Weights of a small GPT-style language model, trained from scratch on English Wikipedia.
Size: width 448, 7 heads of 64 (1 for keys and values).
Architecture: RMSNorm before each block, rotary positions.
Each number is 500 + 50 x the weight over its row's rms, rounded and kept within 0 to 999. Layers, rows and columns count from 0. Numbers have three digits each. The size before them is the row's rms in percent of the matrix's.

# layer 2 MLP up, 1216x448, rms 0.0342, rows 85-166, columns 280-335
092:516574571454492490408430516490489529539533453419526456545497591420487526404501532534509530603464456467487554302487445494509548505443502478455450536605504518457605491424
102:546478453516525499480476416505495522541417520586592467507530440481583519570543479489550514441473470440483511574486530496445542482483534550450399547561476451475460630501
086:479579474387445460412579527433519463437486446518475501520585596489397525487539502534514496490537530471492457569457507470559425502433462485485501466464456519555594547448
087:449569485511493556526408442637539468430511542514534538504383439489417576515531509520532573483497470522418464498548488494525512472376509501473690561528514484526454496567
103:496517479470514525593480541576466510517421503460484561455466567497484442493537615548463589537417561392502515597570488482550624428433548496488436455488444425462529533409
114:551609498509477475417530525497504523402565522441450486457446492516556367517484489570426491527474484447501584500570429501492515435489520499584492580426517483466501462446
079:453491482436478434516491500491521472575565570532613507484433515476483525474545488535469531498471426474501440483475452468478510498493437490456480558550561341410554497583
092:421508506432526566496645525510546516492438472531464590523575575472639523510439540500445426482534476465506462561468538473473495506494498530474477589525548522563591415456
088:503483545562517573567493448552496529508593520562434462463544509414479495466481577529460466523551399435542469452456449505436458601532504462460434541446517461528524442460
084:565490496545516481527410453490468485498386535505559538534521500472521472527507436454527513445448500495460548579501498542580488555411525485415440483555469586471566474508
104:349477460501470359507530530474531509492555493490431602520465539504493470436515553442484462566482537444468473471590457408472493427513522493600522514516499583475485514462
088:614492531495487556498574488510465510518436475453598414513508492600473514558555465578493469437475438499453451471486591561525555605487536583421564540453509564535459469569
089:527538536514459554420440457478480447537491482536450512527489655459422466491554479462537492440491475526447503495471531569458520561562541515470567519509475534464557462473
101:558538477479529509536499503564505549555601451479495399431463457476501552539549556524439536390518536455520429496494475477457478486558472571454568467536518555479529517505
101:515482564527481561388492434549447575558464532470501552448515470490508499529590541443510567524401506444537495444398489520395428571599436545439524594484522514497423512477
096:567522485660469536366475533522525480364411518425519418504416544448464439510473536492490482503492554522425468539531491543498491617524406464503527522534505369514465522538
106:524501543544509509552490502458420555405447502494499522507508545520499552465572491538499437532457563509564492529483550513494458467480459595545385500542542434450463482451
101:494528510599504501461438445558454435549458489568610510398556520491465539587397522486456542456436480472501447546548432447399539476421512446629478516533440492462519469556
093:534609539452504327543535533561501500528535534436535457516414561522475472474546482525478453523461550464558470430533525518494434490470460462531485533545508535504571510432
085:435490460492466460536539483519446512430508527493534432497485579527417523467535487435612549539487474483515443607390424462474494452419496576454391543438430459560484529567
096:551462496507470608409354478479502538501499500442502473506481453536559543525466543511488507527403444511509546557501473515493505561507507638536538548533513460523502521582
096:471473447432546515467415404533531458538457471463516541512554427575513541392557511573465420468464444541484449462537526519427521546548557502489473485523489488442474428439
086:472545458538497518476538608487536529463505486558472440553499501565523508502423523596570463475532498527490589439498577471441516518456444555458439543540573541472523510495
069:477439599550475472475601438460455481527490479402606452488529491513491457491485481509496399540531461424531510428485420555523532468441457516451427485532593416485504484489
125:513476479513451504497601491470506528519440438434563520504474472410497533493475400511364531516549541468456502421503575507548508446550468499552477521520551486443488603561
089:537445441517519532563513454530474442364491515475545517520454535498506460439517511494474582510508527423508418497521534483524600432496432517452520546605466551455541509473
093:494481421483521415518562417542496523522587470466517461562507381545523464451468440410486545527572480534528512502490445481458430497519507570470470536464516484502561556518
141:535447473525461440544516615431478527512518465500459458520450564495536547545570495480523607537418453533488538489513497452524376460561438471499558506548478491496555504459
103:555529464542507568425517465479536497587565465526571492443509486515508435465504557448627486507595480459502491460434473574567436508500412513445532546480498457505528546481
083:457596468455571536578509394517494467483515482386464443428478487512518488502457406503536482473468515475494551470530478496603476402449535529501440450520472423514514517473
090:482589398436484522460461560481564511502608519520557457475445497507432524482434530492521415472559449449492459583424559507441481562491462476448521477547464466574490440516
121:589434470510513459511499454510537503544463476497568529467605381496534448535502454504526404467521525523471609533494464533501497587555427520440561506524504457522479453434
100:509474482522478511461541520482501488452448492478503479511522518544478484565562527558572516552475480489554466477512468563451477479460438474512460517541450434429537514454
082:512373634410527539496483435507453506523525505544491543447371488518401475524439400439392620510481541614422446523490518575547480546502524512538534506476503487455525490545
095:419530501487540432525405554479517528421517454488433526556576583463412513517397565460463423467425502537450427583515553436461550537562515533503490447439448464533444486540
097:488490482460590575646535493514540550584522482515421525481496462488522553507566518495537435502480499625486522510530427514487571493477530537580510449546512433544422453488
088:453486555532470461472585592558501433577488521476518454473467458449491467398526512433402531479507497580478435425540498540533511495396460503540641534465534593459579550507
098:547443489486536512473496500550451536500393545495413449505513575419391504561467468511469510445480565456521504489509559455554471495479412452498432459569466407581400406566
093:540451565473432518604521522494479550478475513489529502536363535488482441548507465560422539464461542605461480534504384517554492492550486400498504461596505501462456467480
097:574506542470541535402502550562457537610437448517578488518446543506428537449525471575486522532477431511507469523470442517520494519411510540544388531496499483539477442428
081:451493479453503552379469520496494491481602536528424600515479437526471518564465570560619462588506512473450518499544494522551507533444483543578539460564534480518441512502
122:461443480456494545580647495529525475480493477470487535470449392540605531517536514501502509499518519483501533442562386441421475480406462369415554495520535504532467524474
091:511559516504468464482552488489509562583420427478468448433472406491532565495447567486420506436555482484547430510499447461483444511540442503632511516425534515551539455578
118:503472479456520520500428493481557528545512444519511544585478469546413509464515459503483543482524470538436586535523469565517589538425455500528530425478511521543528433499
093:472493536574466447387526469450507478491545489484507423485555519501483507525534572467535512452658463513529456514566425420493456481495569504463471529477481528452531489531
080:497526545404534448418409443481489509523431512491488432532521488455503615462492534499508498495517516484491469521522473552539443555579452484489465571531521495483483532494
129:554527556502536464609465535567485566487499550535488413530574495469359552398478451536482551472583495462507475482354501542378513492578515470363483538517533599513385480577
100:539500522419531537556404537584507529518449555448474534435480505457489434529519544524450566575485499504506508452522426533535533565460466604458473498513409572543505479549
106:521462479510497619531419504486454486485575488503510474500557442569455516551460567483453480549483507554535445579628475466442515537500500553540447420445512552493496549367
093:533495541556478440554558462520555508410485481506421558537527526453575520539423561555517457557467487362576533575490464499470471611348482411478436563547426480496431546458
098:474620423543439433439468532434468503506523523530470505503427531489501499492455522591496508479555528599468520486606389559547546571518501553471524580496434560444542584464
086:524579542551463499469629502475522568497481498551491517500543430581557526441506439506551495527520514511502558485641553543460489560523456607499594503613480475437481568528
118:533584535576529531484433558530508508478479441552442542431362418552484514546504537495419541539485448553480505549483484475425396551493528461489419408646483450364581511448
106:462482498571497581515452464409463478442510513500485520431570555624528486460568515478507470420449539433468467482475504533478399480549529632562443496459494506501508455610
096:550540478483485545463493490440534485458597478511420551501423456568504434526521545448534584471510616495487410530417405538491578507549494403494508477476571542535569432463
085:529533479421523494542616507485472471508435508556466540530555499440468512508489471480600542494573584500467526475489525519601475485620440525554507493457524487464508478550
108:492575478427428540421467428541506555505434597517463526436561471438454567538497439473486530506424516533525479480513509489538588402623466426486574469573439461562465595502
099:469479484526562504547524431603498481438429456563557404500385494559491481416477515486547615514609484472477477512479497477551514454486495511525587570491541484568534402490
099:488550555411478588665603464482556468469492539495527464554572575503537534464492521468545506432526494546521476486572510476546606429408516454584433466493489472525498433502
092:520521486526487471575575448403472559436569443493480648532448453435423503528433464468505418519485481455507441481469474526603543462539531451558565468546507543495562499451
140:622492535553486489645557496460514551491502438501432438509497417416499513499544492453669501492480560485431508473522441413540448556460470508454507517483524477557518476552
095:520463518537466476409383471621528533557500459380521431521419393440445556501494388568449428525455502473475546492409443465437467443547538436464477460464484482459403525544
123:526493475528500481577473493551490547471519566502447514525454498452587473580484511573511497467500460546493448455424459540511501523483529561457506437574474517527599451570
082:498549625606527469474545425469471486507472452512491492533525569570477483446456533520501516533475550556554592412480470500529523470481523482433450432489563514427424616483
101:542628548470572502447577422553486518540510549495496553468563500483413439493506458400450491489427611513446473496532417655494461497493488434502530471555486556469486465434
077:454591545557519599516396393468408457514629533546450453526550476523529498561516589480543549480593533420456606493477482584572513414504461442411616476578463403503504508487
108:482544535469496535482505562584496533513501438457482490512589502459509456584538515479597539498501472534560551475451489532472500421526594497461474468402459445468462539645
089:569506506448539518536495383457534553518545494502488508500459472517508546541480495512572509488501616430562500618461498530557516484547419475440573498613548465582459455573
087:557469575516528518619561498538495414498447475522541651484530556390477473574597468519479544513523478469463548536481543479608500525499470521554555517577480472515528552472
078:476413575473524581449598446475511485429429506487544501469554541494561486558412552542528491475519512302547484456413498552568539579519485563410496508508503601587506445499
114:533467508500537533517516452474529514472448527483459421557417470545590416524408470553442497427511490479481444532555472511445483555523442576484509463549579428497622521550
075:502499535445427455541469423508421543440441588503544571472480551526467543499538408447479497515489445441528509424437528513467449475469455350541509497484460535575484384586
079:584536537484486568540416452513498486490554499520479527492513500461430538513407470509460475523464471469480496490445521573523580536592516489462523542456554555449452435505
103:502418552536505496493427474426485471567604531465544502581614447437434402569529604498483474514410514559521490417459461489501535412547466430517501475486490544418535543506
101:512451413476527417520494492560525442496527477501406595534557462532493500452540559528484427529562501488515457499495541663478443471541555480536635517407520513574513566482
073:501605435477544482450459477539507518482495478530500528547494462529502466449523497473516559542474477472447493564436457490458440476564454581464497547535394492550475346479
119:559564533522385568464583438462501427450520526527560438509453453484410365560496478530577504538543473485478568521462522535530495500529535537488510421512459447479521481515
113:445541496527441498445448435448446548510524505533501538477510539473506518587511428479479561479444536505484598460463491437446493481484495462533470481496616471459592496412
126:448470487579548528513499423509529506518604423516472509498433574458568497500500590410531420524392503538524520542502525407461500478488442458510513519489560572470553573581
103:362549542596467391548521515491471475453431564516447514468505540426469518447448471545475392497591470523453626447572613513467541460549557511586525541426412459574474532538
111:516462507548445540482491590514519499548531443465528465484499454451614414430404451431560442426532497480550482503615514471566532490433518450453628553540456480504623470492
096:530529503513493383570420474491541528489549501450472568486427532526415565514516465559503476476471489443567521516516559398531500561484487544478388496541520540380445528560
# layer 2 MLP down (transposed), 1216x448, rms 0.0334, rows 85-165, columns 280-335
094:537577594552467526424535559437443532459534603548532499531433511572504509479507424585503523538499461513539470489542481475536519521519434547505505530467509509485598494478
097:445587438502485489490500552555582490490552504476507465539518480526483497485491535456498422507518502451550565588547491492440518423439505439435487434523524415463487562538
087:439536483513484466446627586615432493468551463542499483469502550571450394383470495482575551496488541499611493506526527516477522512479495574452490590554414526489462502445
102:532516396521463434468501397530553644557504539469528499300484512505448510532535548525473465453459507500523488470526501448504340411548502564470433575467493497436439437489
108:425526490501483520595430544562454512418484508437594561550567471433482484513477511507464516593509429489535442581505575463530550432520517544404528545521517452570564533481
110:525527484477434400488499568481498471442403453488428419355440482503489472441451571518353435453500478533452519433410442544498449572496495440517422443478503519497574525496
090:536533494412535513569441503362497451528451531514557544530560494521503465546583531482548509385443536501524420505481501391458558517521512527470500432494441500491478443542
094:516505484462571534475483496493426502429458502567392482437504513505441398508493527438463484424549492511517544574605539475474515442458498595472566612423526589520521502458
094:526549503416597491469469558472492488495560564566451551476418540524491493498521418516605466408502423559486432501575569511585529644547427439494495487489511543527484486482
088:431447499577519523632524375493580560441498516551426407516445538532516504506518367454584545500453471506536465568503544507397466407515502533520500576579528539473541480585
101:488543524514358438530517484552385523567560547444473510549501511522474449464423453544524527549533586486514415553484448525507537465455397458600503559574475620456503500521
094:593553552483457474530549387499435615471474553381402497498494494600419502573555473566469496414487476491505437556548461473424553478527406529465468528490554509582504486603
089:557615441522432530442468503517452500497368475524549583485443549542543426445459495599502476499452460457471491458549626451587493412460545413499568478421515459469536485492
103:529450380421483456488454460494622470452489535442521504574511546514556499530497549466439568517492550515527427538518505532427478517512534568470517476465512526593475572545
101:537453539403568460497461488523483563526482556494471494441547468479438524447559538428387472470473505450518434488541535516516558460506366563463460597455500523453395422476
098:511421489490509408455516515499472465458466552487437443496517481395481466525560457508504467508454449605424534417542471375434493552488446547490466555475437501471482605419
103:474537472519571526452411588476415466471527522536562386546546546476542541573526484527604524509419482491599410614436451517453455471427513521517416488539571426507601525476
099:455553503462535542497468479507403494521482421414645505447506443500532451534455503511442560473442467436512488477600559481488518584509432424586446538421500523458442536470
098:414462508488569583428456488568406527527559523484475496389493484525516492546447531476526422494453519547492483608503497499542519477465484453550457524488434565491563451424
095:543593460510545459457473462475438511540524480486555506486453521486460530482391451458548539562450516562461481600513478461540486484442493566514491530444479568494508586460
096:564473496505504551441532550399535405540483472442499508551514485510481469507534604563518570503462483509502565540602505479428492507562499578407562486475571481486542456563
095:516437476524502561604486462546514456533498495561544467547574473527524502519440474510487446482448406491498555509544452484453504411501489667420520545432580498524428533427
089:492512498520419591510406485456549561523506472439534485516498485626509502430496522578539568468515425470428525463450486506549479558511492609389480380479567556489517530508
074:457512484504465462485527511585553393480512457508524466345500515502494476541461504551505387511462459467474525447503487583483565491474481409451494518498469436423512416515
116:439505376495439473507543438513506440502508458433466560416505473476485519496495413547439473619491528527608468500574497478486577405513424569416459528444526545468504490466
095:489609486458442521533585413491488528507530518531488480466479528523590533442511542482435529508563531501434502508440579469574462476483522566420418418518451475569543512564
099:435450464507421503562520507494564597582532505459464401521486574479495465430499522495543523466432496424458533512537507491431520496437561485399586496524433507469494604577
117:540565438528504502498440596521450559492523519469494490486561578397527435525526456495462565438449501573486439503540471498462450435517454364512509455508546428539453528464
101:504508541563407494470460516529584423478586523514496498452473493443472519476493593556571550512583408498482540531474554510546539491429390538471517396382543490473489519519
096:525534469443524526435492365531527540541510612528476482490471480576587512517449476483458574544453485527569542507447493520510403439450490588452549497501486593569458524505
093:526585566518466561536565516577453443512483490522493484509524490590484455454496435398565535447404480488541448546542484586415481484374464522536546500537507481566553590474
107:617537458531581520498557448431508577493426614491562495581536553576462504486526450489470559482488490524546492547433496507379511577451523604499593490442527511465560515413
099:549401459434526543506420512494560459667493524498490502491455531513510510424541357496414469429515461525611497663565482498508445559437504508473534510499473505486509499514
090:511413542540516470536528448412506525487534540491544449489501491549484492498430529416475455478444491513389525543490484500511523537531527485543539406423567483565543501511
093:514535536400577529434496591480495523404535490483365459518441359473456437506504512469396499514437536492441543461492511479483516524542449439525490484506534430426578551544
098:475486522442538480506453532510495560446574529552427472537506519590502492428485554442482475510538520461441583498522468482455571444580457508454463496538474456448537501545
093:528440520551523591547532554511494537571568468573507558473476585517480496533455509461559519491571510615555565593479583515475570592481521475661505538463517481528460582407
116:476481498402575478602455452549454488451454479508544468445529532438503433586501638490565506553465429532451489438527507522530564495527455491551445440426572420472467525412
096:409549506516425503570555513506502473525581489491420496603430528531486527422588425462515450420493519531500492431492532569554610535556584443485499446523366600497555474459
104:485564515529517536532495561516436464525463515513477561488495524513528492498413482499487501527445399478501499564495547515592537456510499655492433512468384497569489474451
088:362552492467554520501543539467517521403483604516463541519427421541578465454564537528521580516609506445514471532551576461512449455489571587543509459474515608494421456560
111:517456569509499564524558489546534494397459560556438553473429524523512468551524517488503418347549606478528444407492433503434563506473476512439523521451536453549515516491
099:507501389492367462500513496528460470410503423453510524425456503565513521539454547555428477413452548480504507427523551516528481529483557403563477494559559471493559458465
111:580532450488593471530573375502541595546480454564484457516548400490514600680593554543552444464456552466474550567552431507585528531491546513458543548546391504452498524472
093:519467484535436471428494492440434498490556487516583510514471454606545542437542547619380496482507532450482517470491478519491499506420540491434487450501515540499479485434
078:568538518503628397527459475484471534532477493556506431445505583460528494517494526544447433539509480462465481498445497594514521561422449473509353516458445425448517435439
115:521530492494545383471422564534514491495549466464543408567540432476448451412381556528561543428403437415462497471444576592394485553554390465404482487454548516496465519454
102:490576526456418516534470470533534469493493443438361443444488451459456525559545498569518536411449530472493572544456483478403448543472408479455451524567523608472459503438
101:525501490417363526510455574424581536533471491514404467577561504610534565626451486483551455510506467470415509460609498486477464507593555477517495367443489636501484515536
095:509479505549467437571485508516450502406496493435502506437579543438564517587534555503491410526417434562531521470513485474438469446495382537493445552429521563453460498461
104:521518527431438488504557508545490474523550428543498561536524502512422477346425543467479514523502470562514501589593529479440472510397463596456562492490499543402450490433
088:535488565441522447426432509520428571497328477490444442517494362468445560574539456489497551510450495553480483433533511508480483527510354516460617490492519515492599449548
107:501552495527577536376487574545553542582540431545549464460429438507478516615464510502500500576603511479523571611553475519572531555480483433443444518537556479486407588536
104:463566547471563506497521501499444482541504493449372538566573496534546589462550542459515564525539460403431502530389489522524572521526559447557561428503576576499480515583
105:536509485540423481585583541571549496613607585509515561494508576423504470487499508468529598479503548519546430532507566497595595603421578534470439557439518605523473486523
092:537526422499488543566539475427573435572473450554476515400478555457449513465447539624514435495579541518439510513463566357508450487512507547424539430398487455537488610484
106:500487440454520483410524512450519530554560534498555447417447565541490548557559468537529541587454481533466469526600582501581557469490442477480428572550467562429430485502
106:454481533597426488498520540481408462478428523541508506515502469448474505486509489614463413504457461576478629509492487548477472450458495359509458436470489559474514487468
101:569467520480509533454517503511431496520529523542536579517506498470486539498510413574434534532460384510470400425503587494559418473471502402554497534531540586550561515542
101:417506549486486538527457544445542440532533475526519605519475514491436533491529531448453448517551422484454642513461480461500520448553472526436575521518587612508512472468
120:569452521484506506429480502557524557479473580498477466443485486459496467504516517647453591393476593562545479468468520461514459535470455318501555504547552501472503438528
098:475541505614495578457458540513455460557509501411469435533552482465534522479462526454581411499497422488482449602484473528518506442522395639462471465472517461419523474451
108:454506503527441449474511551491528505562559441427495465469480560553416558603508521476447596473557532427611556447518503533577504520523454495411507474490513527492547563460
093:517587557599543474530560495509445536412470478491548540562564575572548505538449621447496464485480485508587582485488527500447492516488586491473484444503561529468466466457
106:483463525521501465469547400559437522566484469495510491441486536391460430525473552500449471497507567476519543516454469518442514451428507396422524469485531463510419576364
084:557584402482456545510469513521473363558467462461438494560568512446441511550555452441494504424443492533504515476589549485457476453492430617437483507493516516585445497422
092:410519531445514555470510538571453518506467376417499469528495543406473498534570540557565527487592470487612537469487472529477493426434586501522520447390460515492549599602
094:534465516506546500526506457511559578576494530538497482497476555530486556496533527534509600428541510413541414537546509549535521536474493420405498424516507481492520410594
087:433477467497544450501497601599442447532478494507528508583526541521469468509527597524434541586435420576556534445503487479453404512494457502462527501588434543450457539405
085:532498491513523513495527435618427564468530442452510460408499569502549496556534525498494484413544495506422520503531424586487513549516462509447557486399529548527447538450
113:439425624533480526470425514487471384467440536590548520556431571469489478596433461500492501445553594546457539503620561416414459535582419470503500592477488519428569428455
082:451501411495492554455483474499478499485508489470492513471409495479420427498543424431591499565479597500458528470626654430449464485477502493443456595592434495514516515506
091:484560558472520540541474535543554570452574473448442473500430521469492621591415488568464480510476442517457456418462523551438593484557511468467484562533478484542488498557
112:528418557559655550552456561531429482436491507502421427452502481444449557486550487509457523471535526458484538484507482471489431520481523518510469533421462551608474517577
098:598438439472551608473521379401555432424476520521390648546488429446557439516535422489487588551497453446489542372536529475522530556442574509609535463468382588488449485479
083:548503406479563464487602484567499443538530536512470565540446423499526452406520532474504512527547455600540569545430515514456513490650471629454542589587533429572467422431
107:511510453489430536511606511469619374498506584554547461451457524433479443535525481495516477506587508489461507473423490481549451480575521459445469462523477432491447463478
106:502527508467455493494481494466482544471528529568556474519538603530549520487556430418543457385477557517421610519501481449371539490440513530511489528560588549438617493471
109:452454520522526455567455450567488523540604514445532543482515512436484539475458569483500446521473476482442531490430515482372480420458502466497494457568577572514467555586
107:519488504427472512509612440560543486536604469423429485484542380500413493459492483538592588496587526516598507544500576528673545515441402508579466524522471477544541578473
108:467479506448421448530480499535443504534466433475522403476558408434447470445401571521588500459454497525555472561474458524485500486516580482526595519421536528487467476531
# layer 2 MLP gate, 1216x448, rms 0.0326, rows 86-166, columns 280-335
092:573534414583483456524523539441484493562539557442413533559453550400550454507533450473497456558640509444468484503436532583459500417492553458430380448558429413425385456524
086:495510580486492419548524439431465483453505513462421478525519476548460513498403666631530588515479467478485505406474528395450532427485501523449523466524483495461570441498
094:516428630427446530517532522462477456548502526540464455453632566504580344575456521382503534544500589528537410463527513559419414587509504457512394467383592436494483471513
108:533525509591475423498468481438528508489516462577474462493515420579400457426526517449531412579571449515539611466470514507461486554543569534521509512490485530502517642526
137:487450415473500510552420562566492448528489509496547496517464417566572471442546464528454396487503482564538546416440498551500519497479451533412509548470500519551518501511
088:546457460578494495581577523514486497494439546512548453502462499519532596480438437485516449556548439400463494446498626416578435471507457463475481464565417418517470519487
096:359551488549524514495533595532565547504457551570421521492600542482503472489542450502497469487488509476454455473463522530488436501467431514551450511474501460490535419483
094:468473483458437502597552414537509451481475487486542398490637461526497414449462476418527501447463420530527540451514600425594509524575506570513506487435455478535567545535
080:487427508545548507398499489527444429539436520465513459569442485509512484442499492558510471498542550458482481450484495492530505471498444532548430495510500479579504493553
097:547486492520509519539509552507482494561544444480467519415503417535460594452436375549531478456573445501475548492483571383427537528422541496486502504523472450523515584518
084:496453532523458521535537434513522546410558490555501516449463505690487527552619575561517494461540506415522500529470379472460563498586440540442463506500604495488580489528
080:445506514444509490423598480497452479509580460530487323457574484522493529447464484590558474469497486489427535478495442457499463532535531584423477545595524508499594489473
098:463511514557483575473494487516545456500568454527501505514591556542564554548435498548503488545476497482505489546585454498486428491479560546455530461435416593406502477484
103:506483467481513517433479582534551444562576458517484505539563482472583558522506502530522576480504486519461539494510493430398536435551518550531471448528478544550555466498
093:526517425585510460496507439464517503461421457523537405425512560554548495468451494524517449455592553569438496549548650555550489493523515556535558425454426545531503480516
100:408425539473485522500414462529510459495620499578514438441459506446424457523448578485506532457484521446518548493562506577464508483517497509439558475431451554529486502463
100:477438547559444551514521580460515593467450474476398503530590479540541483463501449598522500478491485435536460424451620609501438491431434492593452557483473547490529451540
101:456552467460486470459422432513484544499583486505512454460604481506471505586504563478580602501536511494541445589430430451393523433482518436442481457436504490548396461531
089:430465439490481486544527486470498453516385433487501496506523420479453480542546438465434426521433491426559435433462476547478524662467537488555550542562505541499455510400
086:479534541532476509500454451498499530540513518509457572548514423491525542478472470630441468512612428489544520490475528473462463530505505522507430521547482511504486611475
097:497564485492463498533415521426562457473522534547485583560563541455506396491560504454445477580492445406426460546470404496467449500528541346452480471521593468527510521471
086:435521419406483467480584529528494552464469381429498452462425499518370512524477439527442423481524527469514461528509559497453401458552482491537454479473637402582527549472
073:517451495546515575607508496576528479419576473559446455452564455488557533412481515453474414454467552439477458505548499457543488517524605505489561503532490519552471435443
113:534517366376440478534434427488515481464537491540524455501467564555523378472585480539503561549428378506526405537404436471521547512491448435448451512455533454551502508479
109:494467537594498548513522465406465474475470520424516503471522487467431450543521565488563418465539501536542443461492531487498521570555572424522435457518528503471482558523
089:524441524557469570499466546472463470485422513496582623418517594419518508542532530513459556600488499428487476482538508556519548510445527447570553555517480516443472520461
121:495538391415501507553509463491469455432479511528594512493487504533575428533503473514452486498515458507533500523541398440481511466525532445504478515542508392497422455452
108:554555520506464384541520490499455505529479517514466478487518493537519361493468531477452505540393532578507402491543483494508555540544494418510419476512509581463533519522
096:513480541445496450544410517449527501500422411641449470581481488511490476486441576537529524468478476506400534546544521538434466491533494492543444520479614475569489429551
092:412434473478485522623614651383519515550492522504522551489479410449549398504407502497478451567544476501435531487490509401466468419472458451572480557462507523495443595536
107:500631502492446543463396450463545433475522447519557444496381480460493497469526398464474439497517447522479515491461590506481513460494540560497358554522571416608473503505
103:544584532486484445552577521476501443539521496402526537511532528508493562531484448523464506549498495478467457471576422563411508411575509434619393525490568476535497538423
087:453451559439446456528481484417497496422518463524531470534429536510572532519413479528513398503493540488453447512467453524460497450469495497561541492451504481457451474463
092:492532456526537519461397485524432600540476524607611440459544529459433529512482492452588447433387484446492415477453599557495506440552414483485537512537559515521472443554
091:522488534474519496488460532602501465532485548430456488484407540599507580456473578514527431522570560518519463478480454538403548456401587538551519545500575560484354449481
091:514435498475527486469597444559520546572531516513515482479484486468614493491457484520502451571558428506456495521513584472461450495419457439559539523527531519519474562495
128:514440521422552495457507556550520560504467544516485491519478504533485566493526487484491613493500477377595455535495561435584555493544484540520528517496476444527512483469
093:572507529532407553445497564503512511510502465544475507579458362494428569581510541538567544481466482538418474466502428479464554485428547401534386528540422578501472466457
104:471471523622495373477455422491555518439551517493499531501474452497457530470526538533535509444514512506463456539447553548527465475574480479572576448511542557535494512561
076:479438576520508502436501502550504488578523497494475513479516517447443510600551488510479546503373517556530536584527389552532459512448544460513533439532484459541478587457
117:554539432564528535388458501512490496456493444440533403475523501566534555488565403488529443564410458496479471519511524579588420508530597544524496495470489544520477303537
092:472400451432517499493547467501485503476543437519486498476457476458502531485435456537480496422589468540483477526473564432518375451463519501572496547428588477561459414545
121:533479402433525518579537441558419478510469518496491504492512519458557557549541564563489454499439470482579549470493482484621554516486464513355456551499434482432446508433
089:562448593478484485477568590452479506497599465576423423521628477496493456544566555492534499414603472432545510500559580493449503422453533486426508633585510582472524490520
070:527553368437506542447476588448495448430443445546475504429422500484525564532454504457491495531571436473542516465623477462578500552528455505486475614543459506443532546507
108:558585459550499442481540460572547545429498485456516452516492531554492508453574421574455461521472540510469468576513471570509576469541589432396468467508511619531477562439
093:536496561504561448613463549592554514524441510474469510500526414457476423486460383448537542493485453536409427529540610492474515623448436448447499469537403571535435478523
099:556427474455437555612486544415504518483442479516475430554614478615391462504533530539480521485434528546486499532538502479488476455537496440502513409410507574521596453450
092:390614520462478544490458444455517557554418423606586433510557503431525560518554547453546450581443498545472444473504511552451439569474449596483520527521509478446601453528
098:509605512534434463477385481432450485475552427501504547472416509528499471428490533464523512468491472555545590492509344564556471493513536509416495498492430497439545560425
080:480455534485450475441442533448452476500508442510479532477652532478530561536496491565550451508526521511511529528460442394393530484434594536472389484526527574518495447469
106:514435401515523384494431453522534508554425518505557508566516545517493484474518400428490542557620501438512510523426446538448486509540453477554451502394495390538473435549
109:535533561544523416375488430457480449429452511637482541446487573488579518527405467525556496588506500510457527434500471516463603570546434382444521526517568518507523619509
108:607530450434461644528606453516503487539595487496495547499538512540447438588555542466568592491456513513541490436477406517529524501482484473521497486436425477522542398475
078:448487474502499498458410496565477508505569487513507414395539513589473531552522420468483491505449483505554589498531482500435531435373530421515416534592449551501588496473
105:470409461408554455528470559476508485518421473488484478523399529590409434450520510634476484520616456434462509516471565439443488537591474540538464560518519458453525448496
118:460405535498505496447374495461439518446480510513443483539530433465441520542508330440430483513514499502460509498449459505455548456494502513559417544497515544563520537463
100:530475546549517456436512473465497477460596531577469433517558466537479520567474486608492512547467541470468424461556484441506458434514497534460433528601555573523485564459
099:423488586464501397574525512456453491461473456475412661437451527513442508616529527455566434515410512533497438520450336483531463540561555491533517589544493532454513514443
134:529539563473494511478449428490492546510512496464583512457556460514543499494472478457488564470458560525539547585471429460508457535536556467402539420518569500543456407479
101:467474527557509422474456458445525526502383456613468576477451547576541473502525568497536478528598495453481524476550551461549555536491500511536493515586522470515621539496
108:488454471464521520530450501496472503460612552445556475458500484584514549556510454492558470463530448534541353496487410592558486561500459418409556479484513522546473509497
087:578597513605540474473494492524513455490490532524477498573544598560492470505540575508495508499469504472498512495580495469512505447495475542441439509524519468496502486454
118:514355468574499446517514538555479553428525479461518452542417523516529566430475541554526536495525431521474486487474555489468496504537507500486466487479577319545530465482
075:481510463523455530543414291520501514467514496556427392506524478544562449500518525523500522487509511457472499569489583501645558432565465432474622441530516397538473504448
089:510446470434509520463533388394511409482498531592513504420378559574504589494470543517431522531457484469473448443571437419482511580583506543471462479556482454454482461500
085:498570476522439422483501464551556471528484529477499527537570449454516393541437505560472495462476480476521558585515468421470530511527573498490403527505529494462528467482
090:536448396450524419523545568512508490453516488488524431450523487507521474507513463420545456537548449424518526486402421480505498449516446487453538450567498405462628550487
084:531504540485514532384576462489463516515440524512478440524467593460574539426479499555492509486525434573467564433492440550467504528556485474515427510491538476498487497496
105:424473483517514611489518487444463543560516431501560511544414522495462541451570464524454562482415528549564512561515520381475460526357568456569499566455497549467522513547
077:480433496577564448487544547500467538466590496501478406639409518458539550486416423529473648493597437538497506533437493483429515538574544479447363455585572430500495549469
092:509423480517500578539534466481467499531500450538515570441422554449444501520582415512458478389491445539547590460555471537550491503535507482475506499544515443493529486589
119:562523451549498528549492502464449551525457487589503452502539539534338487496563410492484624493521540446541505537483522486500492508424486479558530473478491502528546448477
104:476493529484506618637530604489497517507403534559565355504438573535533472477500402453465482520474474536530468476527480487433472524484435451506362513513516506538423533487
074:471499537505461445569543567447500520514378532548516475451535573586395447520456432511582476473625470590518472464541448474531417492423595546554420486539530427602565529581
107:556446497533468563557514502462481594465460518599507315491397468464485468416538460507513545488518493478554530479453509691458405542507541431617525555457579484532443519472
121:554486515507512561471507421466444529451665494491534505466522508570500570509610543443564600469453447479537537440498504560565384521492523596524559444454551522465561504541
107:442552461414514527520488496509418518529522457560540487566575547526555511391522468500510621425534525556498494410436479489628442493525522444485606544524489569504525419627
116:357539537546502411557424468540494527433448539510508501520449502426547582446518461545442427557465415478520595436490597566482537474535468462534499496393441451508447546475
125:458465479522527453465505539572493479527502521498528449536421435504475528534472442476612558470526537599566485498578452372634563502525489544503518580569453529529485504544
087:518555472423467557391464464447473513367507517479516475557467615536433460511542375479487489468470541424521491454492476526651462486487461518504545549491566433464506510519